Weights of a small transformer language model: rotary positions, 134M tokens.
Each number is 500 + 50 x the weight over its row's rms, rounded and kept within 0 to 999. Layers, rows and columns count from 0. Numbers have three digits each. The size before them is the row's rms in percent of the matrix's.

# layer 6 MLP down, 128x512, rms 0.233, rows 0-42, columns 384-447
101:563461547504521470449587421549530587526562540506415501535430555485518555490425540571501464565409506495450398583505478501568510590572465572517527545565518500605520526479554454516455564537433482
099:544485572555564475494587542534438473500406519447463558541521491494496518495500470508452572478507410491551393528473526527470421558446625483470524545482505538442445511499395510528540467534447461
102:490550392519489516370490488464427543561613559518473490479521484492568556560559523436479456499598468523495612445482474494474478484533434481539519482539490486492402541478450518544475522502492493
098:385457523470486432513508456477437548535484500570479520511556525473493479558430594497567504502495499473568531498517495358499526431544520523569468572482519466556539503429366514506553464529442489
095:530482584543448501369517444447490441435387507654484590516470525518532558428560560478471415436411490433433475523525417458465512518496541543527544423498511487544484569501461438526516594514569408
106:498561511516420478444501550499452520588537459480480520435498627459512430492498582536535410528519597489517468506490482420439504509453439396603509580435576609510549493453502421506450543531521505
102:494579657491462459451565479547525489531445535602552564580475521489446619564491535586585466611579556531534464473552458513433484558426487442444502493600515442559523548508489505553581453553474477
103:491536494593484597462522564558504465444526517468515435546499464532513487428649575394508436543357501446533460473508535480514460550528563498576492453484433484521506500535538403571576521415552433
092:542414619558512559412499529480491517543441441576473482500506489538461504496512439561605562474452458429574563433467537520486473479463576547559485461587548554527549475496533459513524459495481508
118:536628482479483498437482591495496475488590426483484542507487507465472437489557527492431547495499525478472529608452524472430493541425478560469512465576514503448570468518458411471530479455553631
102:506525397457456567414496498559510509452477509369481516490503445512558380416587471472495426548559533485491501541495473533551500449438541408469529495526581512523436474525518446536566563506502476
096:534441517518469463414565472451517586398529559537456443517440576520550489448472573517491522614489518388517478474534590546514435485503527509467461472519511501512433539559552555469554498610462477
100:449470500533520584525479464474492546435501569563513483434486537511474440626605471371482447508584505375499522419536566494479473524497560619500448501492450539506526437466424471464553557521469550
097:441497397556543564493507455483487516560518532493433448476534548566599562422543576568492527604513497502518523436544547488575542478540431512489505505412541564549425556474499555474513481485425533
101:564631501536435603436522552485507512563508548437486439511389403435627591477513567442509456539513517507437552525593572502528553599601510456502603560496610415504422564453483581537500489439526398
100:587469534424478486466501463457549511528438567529447423519475449596470482536439544463506459562460469538510527514481490600509427517441529515520530515403581555497556485495422560487638512486522539
096:570492407420534442490536455525475544488517479524484454518549424465436546551500531563522452551446451586510460446485493485540495479514483517421491488487405471534616498505514544465556521468491583
096:496511475525565486440435480615472496518471484450554532563539539499501502560477546549467516440471487424657553527444487537454599509500535533493528479444515458461458457500449558489494479483423497
100:368504458540427418440453455532479509517508455542466486513516437552504495470489479435529504516526522551447483479488556547493457427532457531504615358460478531467495458492484488510581464428503542
096:521514559427479475523517458438552573515492576460433520560504488448514435457358481559496533471480528653557495507486513518512542469516493506509497510476471516544523479509493457559555595466433479
099:540508496485481597513478458513524439467491543518492517462481498429532552488626471484482441457440511413487523535490484454535405453516437509562466592495525583482443487490485456489450541465587488
104:525570552485477490521535487427529577515504490536468508487503556526540509458402532425447495482440580503574505452500420469451520367454491523539481471501474448524537525492443534469450376552460476
101:524429488483445442485531488396595488432559492509485494509444450479436509454533517509503531489460429536633482430456503559504491426551523561565471418507443484493509487407504479488452517483483491
094:561518508538501481451476443457437546495485488478435473463482518415513509539528500400444573501516535533459524395494472507566490456400402433460474469485503484499551471498542556524475632518524472
104:673460423510398555398508515453502512537521506477508525453543470455484513416454567456512495491574426478499574558472450553495550512528496478500491523525541444470535509481461444481518560517538541
105:481594338432462506541502538471526437560542506504507577484501545582553483428529553580620497562526521506545515513532495504534508569556521406539488472466553479579560464480472457530522553506444526
098:536518528559408506533497398542499463536432492465459473507520475459478492597541509489486536524478505454476474526484476530525423503566467552429545494506543482522470514452408557480482581513524495
096:472420644421534481546447470499504506572465483480516512441492515484546534433492530454516469469537514471568424571504535376467495512403475449528474543522551462459455508563319507508414550504458461
108:481513528436505481492510490488497512492538531465523431539548486529478527558458480505547467497549578601464581570502614507500515508432474634446552537452526430514523524490553557548523479463420525
099:532517524542535459463515486584560431508409484443480487530552434547525483449506523483486552436513510459528432518518559553486483360566552498456502386466502379480511569615419297464508479505521515
109:505491490477501508514481510450505537496501512492552418465524470455511483491584520463439457480489494519543527516481493525517483497543548528510485563584573528462573503521425522509436452490499613
097:593506510627517508470492496455471473490487469421497523470496498532506499519528505534486575509470427511505525443448533578510495501499481485557446486512416588476540511546523425524404517463488459
092:477429444513597547418511533518440535354467503511475515586468445582505466489580500457605510502409522436508556508514462450455521517451433450505471476584527486508470501584432462536424547430477443
105:508498378505529560517532515396579503466499425464474605511460545445558527509590540562590454515459422536558564489519499442529480468430530553450481472514524531491541500501562465504493498428487554
100:507430567441516547410478527443479488448447536529462564528496487561457479454467518457605517427409538457567428510452446505585505518473414465578517457576488517563475530463627496440396565567614555
097:492523605525492544528521487425426480588568437566510475461478458537566553531470533503516492553477525504525554593536468525592468547467531438455623477553499514528533524465530521546500515511590457
098:479460554526562457531487498664560469560477481429564427479490454426507521545503551483529447546524544488520496578508563505460506481530605538496570479445479515479441524461504397510480525487480450
093:464487427405436428494540442560572532509513436478526455475571521423522531453424521505480489472434572510500427448475558541428575435561491475452506508429562507489444468492430539530525537510559484
100:450520609459452436541512505414522499460524591534478545476495624490470544428490525503548382447579501604565471486430448442506591515487529395574505455495379541562551474484545513537498524532469584
099:509500551524455551474516555508449468436548498480512491492532523526520487471400497440432448558465489548416504494424525527422490504410595550482498496510482539468428456493516513473366506451507467
097:426474446525417595501453538486526480460543491547502506559525589498451453463513510506552484559482593497428548399486491443511574538587528429491451382521493519552538427482661457514475563443532529
109:420471372568512519471493573389424469499475496605403525452404586481501442418528494502444578455401491400589469540491447481516541599465524533516471508447522506503536462503592471468409524470529396
099:444465524474507558451550514576500463522493626581439541515393600520558496566472533488466513499581478480473528535509530538520472476449449511474516436485469530523493512528374472480555511615479484